config.toml
n_kv_head = 3
head_dim = 32
vocab_size = 8192
qk_norm = false
bias = "none"
init_std_qkv = 0.051
init_std_o = 0.0114
beta2 = 0.95
schedule = "wsd"
decay_fraction = 0.348
batch_tokens = [8192, 16384, 24576]
doc_mask = false
Each number is 200 + 20 x the weight over its row's rms, rounded and kept within 0 to 999. Layers, rows and columns count from 0. The size before them is the row's rms in percent of the matrix's.

# layer 2 attention key, 96x96, rms 0.148, rows 0-95, columns 0-47
124,236,209,192,215,174,200,192,198,179,216,200,190,207,206,224,174,178,197,239,220,169,153,236,196,230,212,180,208,205,187,163,196,159,188,188,179,215,231,184,227,218,203,232,212,203,187,225,206
120,218,208,172,201,224,162,218,209,147,177,212,195,233,178,190,176,161,181,190,170,215,180,198,211,185,239,215,235,220,239,188,226,147,229,189,178,210,197,205,228,209,201,230,199,219,208,199,197
115,193,205,210,264,191,207,219,228,205,189,212,170,205,194,183,224,236,200,197,193,195,236,157,193,203,174,203,181,195,185,207,215,197,192,192,192,187,181,209,187,173,208,181,202,202,222,186,225
098,210,206,179,169,225,197,202,187,191,167,241,229,187,218,181,193,227,215,171,171,151,215,199,198,205,222,189,220,191,198,237,190,180,191,193,200,231,178,184,168,205,215,177,168,206,229,197,195
117,183,210,186,186,203,214,211,191,188,212,218,173,176,205,192,216,162,175,188,222,171,222,214,214,158,139,210,208,208,206,182,193,177,193,174,197,196,184,178,182,214,215,212,208,227,184,225,184
135,207,193,181,206,194,194,198,233,218,182,204,188,188,183,192,199,183,191,216,216,192,165,226,219,209,215,212,192,241,187,181,222,177,206,181,186,182,203,177,199,205,159,229,201,224,172,192,179
113,193,171,220,215,206,238,214,216,205,169,167,185,241,204,212,184,183,175,218,199,188,209,153,191,182,175,214,168,196,196,200,192,180,218,203,228,163,179,192,178,218,228,161,224,202,189,197,183
125,236,233,181,193,163,190,181,225,180,192,167,184,229,188,186,208,208,191,201,216,191,194,193,226,202,190,194,222,188,179,181,239,188,189,177,193,205,202,152,200,208,195,227,195,222,208,213,214
108,209,219,185,190,166,181,194,191,190,208,214,219,174,209,192,213,214,218,166,175,191,185,202,164,164,257,200,228,236,179,203,204,175,202,187,211,194,183,184,223,173,179,236,192,197,229,188,221
124,217,202,215,245,183,191,175,181,174,210,220,186,203,196,191,192,198,154,209,244,203,198,203,175,159,208,185,191,206,183,197,181,179,179,204,219,222,193,211,203,177,233,219,218,220,192,194,194
112,180,176,198,197,208,200,197,191,207,205,204,185,175,200,226,224,231,203,204,218,173,211,201,194,159,230,181,185,200,170,216,184,233,191,247,224,175,204,180,212,181,185,219,206,200,190,203,174
130,198,192,176,226,174,218,170,223,180,218,184,163,207,188,199,212,169,200,222,207,170,177,193,201,215,213,188,196,203,188,179,183,200,194,199,178,209,189,216,208,165,210,163,219,210,201,202,204
099,207,167,200,197,196,224,205,213,210,197,203,196,193,155,210,199,202,194,209,264,200,225,224,209,204,201,217,186,205,216,224,201,223,177,204,227,217,193,192,190,188,196,205,223,212,169,200,152
111,225,201,206,216,161,196,153,205,201,226,162,175,206,210,195,179,203,193,181,218,186,166,166,176,181,233,187,202,197,183,211,184,212,215,196,192,143,218,196,227,207,173,211,206,231,206,207,216
100,213,135,184,213,230,238,192,211,207,190,220,172,213,196,215,191,212,216,223,220,156,199,221,188,189,205,221,220,198,183,180,192,202,149,206,189,151,187,200,203,193,163,213,173,192,189,192,197
108,210,192,210,243,218,180,197,202,207,213,203,204,202,149,186,214,201,190,176,191,199,237,165,195,209,224,218,206,195,201,195,218,189,168,200,243,206,235,156,187,192,228,230,199,199,187,165,194
102,236,222,206,202,174,181,208,228,216,171,180,180,221,200,171,221,210,190,200,189,192,207,232,215,206,209,191,189,188,199,176,208,203,191,225,205,226,209,220,185,209,190,208,192,202,165,203,188
129,182,165,222,210,210,218,179,225,194,170,192,218,169,199,212,223,218,226,152,194,174,194,208,221,198,218,171,200,181,167,243,174,211,188,192,194,208,224,218,192,219,193,205,195,164,206,216,196
119,190,169,205,168,218,185,218,186,172,188,246,210,208,188,196,183,206,203,244,200,202,203,206,200,185,166,212,195,191,200,225,206,206,184,234,196,177,173,177,189,198,189,225,228,209,230,210,165
126,180,194,215,217,234,175,217,204,207,203,228,214,230,176,188,212,214,175,205,204,214,190,178,240,203,178,214,203,221,213,211,213,183,208,166,134,200,213,182,210,229,202,191,199,206,214,173,199
131,202,169,190,248,176,196,198,185,187,214,197,150,180,181,199,219,225,189,176,182,228,201,206,163,218,230,209,177,203,215,184,205,207,226,213,194,207,259,216,207,189,184,216,190,209,227,195,218
129,204,202,233,208,201,220,208,193,203,178,220,175,224,173,167,217,220,221,201,201,208,186,199,209,208,231,198,219,224,180,193,192,203,194,189,185,227,228,206,215,254,187,210,230,199,186,203,186
118,182,223,220,220,204,209,203,200,216,191,220,197,154,166,200,216,168,220,228,189,193,219,171,201,208,188,188,200,205,192,220,175,209,197,209,202,206,205,173,230,203,193,204,211,182,224,211,164
114,197,209,207,200,145,245,172,179,211,220,193,208,209,200,243,213,195,189,202,215,223,177,191,218,187,215,205,206,188,178,190,194,201,162,211,206,203,203,200,206,215,206,191,216,208,195,210,203
128,221,224,182,188,183,182,222,202,183,229,198,184,214,183,178,227,172,198,197,190,190,171,214,209,165,231,191,209,234,205,158,198,198,237,189,169,174,202,184,195,226,205,233,198,233,203,187,212
104,207,160,231,192,194,182,187,189,198,177,252,186,215,216,198,163,252,244,189,203,166,179,232,161,208,189,214,190,220,180,216,197,184,176,205,221,180,203,200,198,202,205,223,204,239,187,201,196
104,226,199,197,194,182,164,224,204,181,214,174,172,192,182,199,196,203,188,220,241,231,185,199,175,244,193,195,209,194,219,178,199,211,167,183,198,168,221,204,180,180,173,211,232,213,216,206,173
104,176,214,193,224,193,138,193,198,210,205,220,192,191,223,205,186,190,176,231,213,210,211,198,186,194,203,211,229,202,177,212,199,176,208,232,220,184,171,195,176,188,231,204,232,211,181,228,209
114,204,187,187,193,261,226,197,211,181,160,205,220,206,197,195,198,212,175,211,188,250,197,181,186,209,170,212,189,208,217,202,192,204,186,219,196,200,197,220,197,214,207,172,208,160,231,211,187
122,239,219,212,213,154,230,198,229,221,173,170,187,224,204,183,225,163,200,180,198,217,205,175,199,181,181,174,181,166,194,204,203,229,239,209,204,193,191,213,153,190,182,181,229,215,172,164,208
141,194,182,208,221,218,206,189,213,193,225,213,218,213,219,202,182,226,224,175,187,193,218,190,236,176,174,189,198,158,212,213,201,229,187,237,214,172,171,198,200,209,161,205,180,188,196,209,241
116,218,208,221,256,200,203,191,212,222,213,189,176,204,222,212,223,204,170,198,222,193,197,196,210,173,252,168,166,220,211,172,195,239,209,202,233,175,226,215,241,182,216,218,179,235,203,205,237
110,219,225,218,197,222,185,189,177,178,232,207,180,236,241,236,207,183,168,247,239,213,202,204,177,182,196,203,195,199,191,190,198,211,187,204,165,174,201,203,186,237,197,185,233,176,207,216,195
125,199,212,173,205,157,178,198,174,180,209,200,216,202,201,172,201,191,211,165,178,189,190,192,210,210,222,188,212,237,194,202,196,171,195,171,152,196,221,209,199,203,195,220,198,213,223,187,189
094,180,207,215,154,191,201,217,174,196,174,242,209,205,179,215,169,158,195,216,166,193,152,225,200,222,229,200,214,219,208,170,218,223,213,167,216,157,189,180,217,195,188,212,201,198,196,195,191
105,197,183,212,186,180,190,189,221,190,198,212,177,227,203,201,214,180,226,195,204,171,166,237,179,192,213,194,227,191,221,166,178,164,185,211,190,223,195,215,193,183,217,211,170,228,212,179,180
103,199,214,216,168,211,213,200,187,174,226,187,213,208,256,182,219,231,151,186,205,223,194,233,192,217,206,193,240,197,201,173,207,188,200,204,176,184,209,235,218,203,186,170,230,226,198,239,192
093,184,193,176,165,193,241,203,203,209,198,173,245,170,203,212,217,227,191,213,210,188,190,170,221,236,188,219,212,214,210,233,224,190,198,219,207,204,199,197,198,160,181,158,209,188,173,182,197
120,221,207,199,208,177,208,220,202,176,203,211,189,206,194,191,208,171,202,205,202,213,162,205,222,212,253,200,243,242,205,175,200,183,231,221,193,207,208,195,230,207,178,202,221,228,227,195,198
099,201,216,195,228,198,193,223,182,200,206,187,183,212,222,208,199,192,198,187,196,189,210,198,181,169,250,179,171,208,223,227,209,183,186,180,214,210,245,162,214,184,184,238,180,204,182,164,214
076,201,212,147,170,189,218,209,230,231,198,211,166,194,193,192,219,235,193,181,195,175,208,197,186,179,186,195,192,185,183,198,214,206,180,195,212,150,219,156,215,179,208,177,212,191,196,238,183
097,201,202,205,208,197,212,236,232,185,203,202,222,212,202,225,181,205,193,191,171,207,190,176,216,231,245,244,253,172,213,197,211,206,188,246,183,206,219,227,212,198,212,226,215,207,212,175,209
085,170,231,207,197,175,223,227,211,223,171,211,201,238,215,191,198,174,166,202,195,209,198,201,232,212,208,210,220,229,160,166,201,193,220,234,181,229,168,204,192,201,186,176,188,208,210,182,187
113,215,187,179,220,178,220,148,225,206,215,160,170,179,184,199,202,185,169,201,220,192,185,210,181,176,204,202,225,176,179,137,192,201,174,220,199,165,197,204,197,173,180,228,182,201,173,238,196
093,199,183,217,243,207,168,195,191,203,198,241,196,180,247,217,206,209,192,190,207,185,180,221,175,181,248,195,225,221,196,199,175,183,193,257,186,212,210,191,217,192,196,222,198,245,233,210,203
114,225,217,197,172,255,167,217,211,192,207,204,224,236,213,165,193,196,181,205,188,223,218,233,218,210,202,242,172,196,183,204,221,194,196,176,172,216,211,211,206,241,210,211,193,232,220,205,197
108,190,206,189,183,186,158,213,176,181,183,198,206,215,190,188,201,214,218,218,185,203,213,223,209,246,220,184,213,219,188,186,231,178,242,180,183,225,210,224,190,235,188,236,186,205,207,198,193
102,193,193,184,177,204,206,194,192,206,204,157,204,156,203,230,234,195,183,195,182,198,222,198,217,212,203,192,162,154,218,186,207,210,182,197,239,211,218,217,205,206,178,207,194,176,187,241,231
087,219,222,180,193,221,185,216,228,188,205,193,167,180,212,234,185,211,205,210,185,239,214,194,226,221,223,203,186,217,209,202,221,196,209,231,210,171,209,197,245,201,230,218,163,224,208,200,231
108,195,193,204,173,222,184,211,233,194,183,231,236,207,183,191,217,192,183,188,175,237,201,202,184,194,209,199,197,180,190,205,185,159,216,210,204,236,194,205,211,226,207,193,197,185,188,197,226
111,188,181,222,207,223,192,157,185,201,194,213,197,214,169,201,214,169,202,232,204,209,171,184,202,203,198,154,199,228,202,199,205,177,186,208,179,219,197,196,166,225,202,178,211,197,180,177,202
115,185,215,163,213,199,186,182,207,203,245,198,163,206,205,215,216,186,178,197,195,217,183,185,196,177,223,188,196,208,179,180,195,216,227,180,191,193,219,207,208,186,223,185,170,222,183,235,202
088,216,201,197,164,215,195,170,181,211,214,191,165,234,188,179,207,221,230,198,201,206,187,167,182,183,198,218,222,199,239,232,223,218,183,191,202,199,211,215,190,171,218,198,160,238,175,225,197
106,234,224,212,201,196,215,198,208,209,200,232,218,208,206,201,250,184,226,190,197,208,176,168,186,217,180,197,193,232,213,176,209,222,190,218,189,174,230,191,188,215,168,179,189,184,190,196,205
128,193,192,197,196,238,182,195,187,209,211,176,187,193,180,203,176,213,178,196,212,228,199,192,184,213,134,183,188,182,224,201,178,215,183,193,207,199,189,228,197,190,144,172,219,183,214,223,190
095,189,168,213,205,225,158,191,204,230,211,205,224,193,178,208,212,184,215,239,189,191,195,186,184,194,192,161,224,233,185,199,240,211,220,160,186,177,224,175,202,226,202,214,178,202,195,198,208
105,198,225,188,194,209,198,240,194,240,191,207,209,210,195,217,183,141,226,203,185,200,189,201,187,218,167,178,219,182,200,193,232,214,216,186,207,180,197,206,172,176,212,178,179,172,171,221,205
099,165,231,214,197,239,187,183,211,216,185,239,238,209,199,210,200,232,220,192,196,224,193,221,181,190,165,176,211,206,195,244,206,213,196,219,179,207,191,205,176,211,218,196,204,145,171,187,200
098,207,227,175,166,205,220,192,178,177,219,173,204,234,229,162,225,199,182,175,214,226,215,220,209,227,214,178,249,215,205,188,225,165,224,194,161,219,205,221,218,239,203,170,219,228,194,198,200
108,200,174,246,200,219,200,234,212,207,191,229,213,205,194,179,188,190,210,203,184,196,202,190,197,231,205,221,189,203,181,232,167,207,165,196,230,232,184,203,191,217,219,181,221,188,213,201,230
098,178,191,190,191,238,180,193,186,185,212,206,183,207,199,186,203,222,190,194,194,223,166,240,196,159,201,196,217,182,215,199,193,165,221,194,213,215,193,216,202,208,202,203,170,223,214,187,243
117,197,208,227,216,173,225,205,199,241,195,182,173,209,201,226,217,193,209,215,216,176,203,193,184,205,241,191,170,227,187,207,188,249,228,209,218,217,204,199,206,186,219,215,202,227,180,189,185
110,200,194,202,224,235,181,178,170,192,188,240,189,233,158,170,188,184,199,203,217,211,202,228,189,188,219,202,220,201,205,173,214,198,209,153,184,189,198,192,227,232,186,201,184,212,189,228,190
117,197,225,204,168,229,192,198,187,188,193,194,196,189,171,204,189,225,188,223,200,219,203,206,209,177,170,225,181,169,207,189,202,214,219,215,215,193,196,182,195,193,172,217,209,176,210,206,186
053,183,224,213,196,204,216,236,209,167,201,216,213,221,210,179,205,242,214,233,199,218,205,207,247,229,188,194,222,194,196,217,197,166,192,250,217,178,193,189,194,221,180,156,218,189,213,176,215
070,181,195,180,150,192,170,209,178,165,189,189,197,229,205,188,231,220,225,183,168,183,210,209,202,206,235,198,237,216,240,190,222,147,212,178,219,207,211,170,194,217,194,203,161,222,212,201,198
079,198,221,218,193,220,202,226,190,216,188,206,232,208,175,190,191,214,203,203,190,219,200,211,181,215,167,189,183,219,179,229,193,174,219,182,217,206,192,202,194,216,175,205,221,151,193,184,172
065,223,196,248,201,194,234,181,203,203,188,216,244,196,200,192,188,210,203,189,192,219,182,191,203,225,213,190,215,218,211,202,208,205,205,230,180,202,189,209,223,218,217,215,187,207,225,196,170
081,183,205,190,197,168,189,191,189,174,208,205,196,198,178,165,186,176,230,174,191,169,163,207,182,198,235,187,201,219,205,191,179,157,186,182,185,199,187,182,202,175,187,223,186,195,200,175,181
068,194,211,218,174,200,201,214,207,190,211,171,242,195,196,173,205,195,171,207,201,199,216,182,209,166,150,198,205,184,216,199,203,194,211,216,203,222,163,246,205,195,183,178,223,197,207,173,188
075,222,210,174,244,164,220,209,224,201,227,186,163,215,201,210,226,201,201,215,232,194,187,154,179,178,212,196,237,208,195,164,173,183,238,201,198,199,199,230,224,189,216,214,201,225,208,196,193
053,200,199,186,206,178,198,206,212,180,164,169,194,224,200,195,164,211,184,176,200,209,185,179,190,207,186,201,264,208,185,243,218,180,212,202,196,205,193,200,212,201,192,190,228,183,200,164,213
053,201,195,225,214,211,221,195,180,239,178,224,211,193,205,181,207,189,166,220,226,169,190,218,197,210,187,214,202,242,201,166,224,220,240,233,228,163,226,190,194,198,174,185,178,191,188,200,197
077,215,234,189,240,173,212,234,229,199,218,195,186,203,227,219,211,244,221,194,217,204,194,206,192,200,251,212,198,200,161,186,196,194,207,203,208,221,236,163,230,219,231,218,209,219,194,208,207
075,189,202,219,202,203,178,198,181,157,180,195,208,194,190,175,204,191,202,182,170,200,197,196,218,215,222,185,219,201,179,219,234,159,176,172,192,225,213,193,194,233,205,198,202,194,189,158,197
073,222,199,209,195,221,213,185,204,227,207,170,192,205,195,200,218,222,201,223,219,209,220,198,208,202,152,195,167,184,214,178,197,194,197,220,231,159,192,212,173,195,178,201,190,176,169,222,203
103,202,217,187,194,221,184,189,198,223,219,177,179,186,202,217,193,197,188,204,211,218,226,209,202,170,174,216,175,161,215,190,204,224,207,194,222,180,198,180,209,174,195,202,209,185,206,244,180
067,205,212,186,220,174,192,187,204,228,213,224,168,192,201,197,181,188,225,197,231,207,207,220,185,188,228,220,197,201,181,198,206,215,217,182,193,155,224,204,206,187,171,228,186,226,212,226,190
060,214,164,201,218,174,202,188,220,163,214,187,171,173,187,202,169,190,161,179,202,150,195,196,206,215,206,218,222,212,224,145,217,171,213,219,182,193,215,205,211,197,186,233,183,238,206,211,180
064,243,170,203,208,196,240,172,200,202,241,217,207,198,230,206,209,198,212,191,196,208,202,179,215,193,203,191,204,186,249,212,212,204,200,210,183,190,157,217,209,218,205,220,181,233,233,211,204
095,206,210,200,196,226,222,206,208,200,228,181,206,206,215,242,203,234,192,218,235,209,220,221,221,214,167,198,168,196,205,188,203,214,181,206,216,192,211,217,223,176,186,191,208,201,210,240,206
082,177,171,195,194,221,184,160,170,177,216,198,191,170,197,208,186,204,176,192,210,194,191,183,178,193,153,186,196,169,211,200,201,205,185,178,211,181,169,199,187,196,164,174,183,179,209,205,223
067,173,222,198,203,177,229,178,175,190,256,152,190,184,197,171,184,198,150,216,214,184,190,206,181,196,211,180,209,198,180,194,178,215,157,202,187,169,191,177,221,181,202,203,197,214,191,208,206
064,207,221,182,194,230,200,181,200,235,212,178,185,173,187,211,206,191,193,201,197,193,192,189,191,186,190,202,210,165,221,194,186,242,180,191,221,190,203,173,195,205,205,211,200,169,194,210,189
081,213,214,198,219,212,221,177,210,205,229,196,207,180,198,214,183,224,179,227,223,221,203,220,195,196,163,206,179,167,209,205,195,231,191,216,195,182,207,225,178,223,198,212,250,196,203,234,218
070,198,209,202,191,172,187,203,192,218,226,179,179,209,194,231,219,188,218,195,197,176,196,222,202,214,249,211,215,233,190,159,177,174,217,209,193,204,232,224,205,170,190,190,160,231,182,222,216
063,205,179,236,154,223,203,235,190,221,176,219,245,204,216,209,162,207,219,228,173,219,205,189,196,236,159,223,205,207,220,235,203,219,228,243,182,198,175,188,190,205,223,191,222,197,218,187,195
071,212,183,188,224,183,203,190,217,195,207,222,183,205,194,196,212,159,210,153,184,183,181,215,213,204,237,192,224,241,219,180,211,187,227,206,192,210,242,203,210,211,193,221,172,248,234,192,235
090,184,215,228,209,247,197,225,218,202,197,251,255,217,194,194,206,208,211,193,195,203,221,191,206,231,178,223,193,214,205,231,207,191,228,186,172,229,211,215,188,238,228,188,215,193,212,177,249
070,190,190,194,210,214,168,227,170,203,189,218,224,222,199,207,206,209,235,211,185,194,179,230,221,181,189,193,146,220,149,213,216,160,228,175,185,215,202,196,193,226,202,213,207,191,181,199,201
061,193,232,175,189,220,201,245,197,202,200,241,209,195,214,211,222,223,224,208,220,226,238,195,205,228,213,227,222,194,200,227,217,196,208,197,237,188,234,194,196,196,205,219,210,195,215,230,200
088,198,209,204,150,235,196,211,184,200,207,194,220,166,199,189,178,227,174,195,210,210,234,187,192,205,153,199,185,182,198,222,200,215,173,171,207,210,178,189,192,211,188,180,212,137,194,197,198
058,181,187,218,196,182,196,216,182,238,179,228,194,215,206,235,197,190,230,236,231,183,189,211,222,232,196,201,192,241,197,177,199,180,212,213,194,222,212,215,173,181,222,195,202,193,180,185,183
066,169,208,201,189,229,172,214,211,224,201,228,216,229,191,157,146,190,206,216,198,224,206,228,214,233,211,201,197,188,216,223,186,203,210,185,224,210,169,211,186,216,190,201,171,207,212,218,233
066,196,225,193,215,215,223,201,195,208,197,208,222,230,172,198,210,218,192,226,193,245,208,212,175,227,148,227,200,179,197,214,211,216,156,213,221,189,194,228,197,247,216,205,249,193,193,210,177
081,172,232,207,237,220,213,187,197,199,188,178,168,181,197,218,190,212,181,205,206,213,195,188,197,173,172,203,184,165,178,197,213,233,200,215,214,178,200,182,219,195,191,188,187,173,168,214,176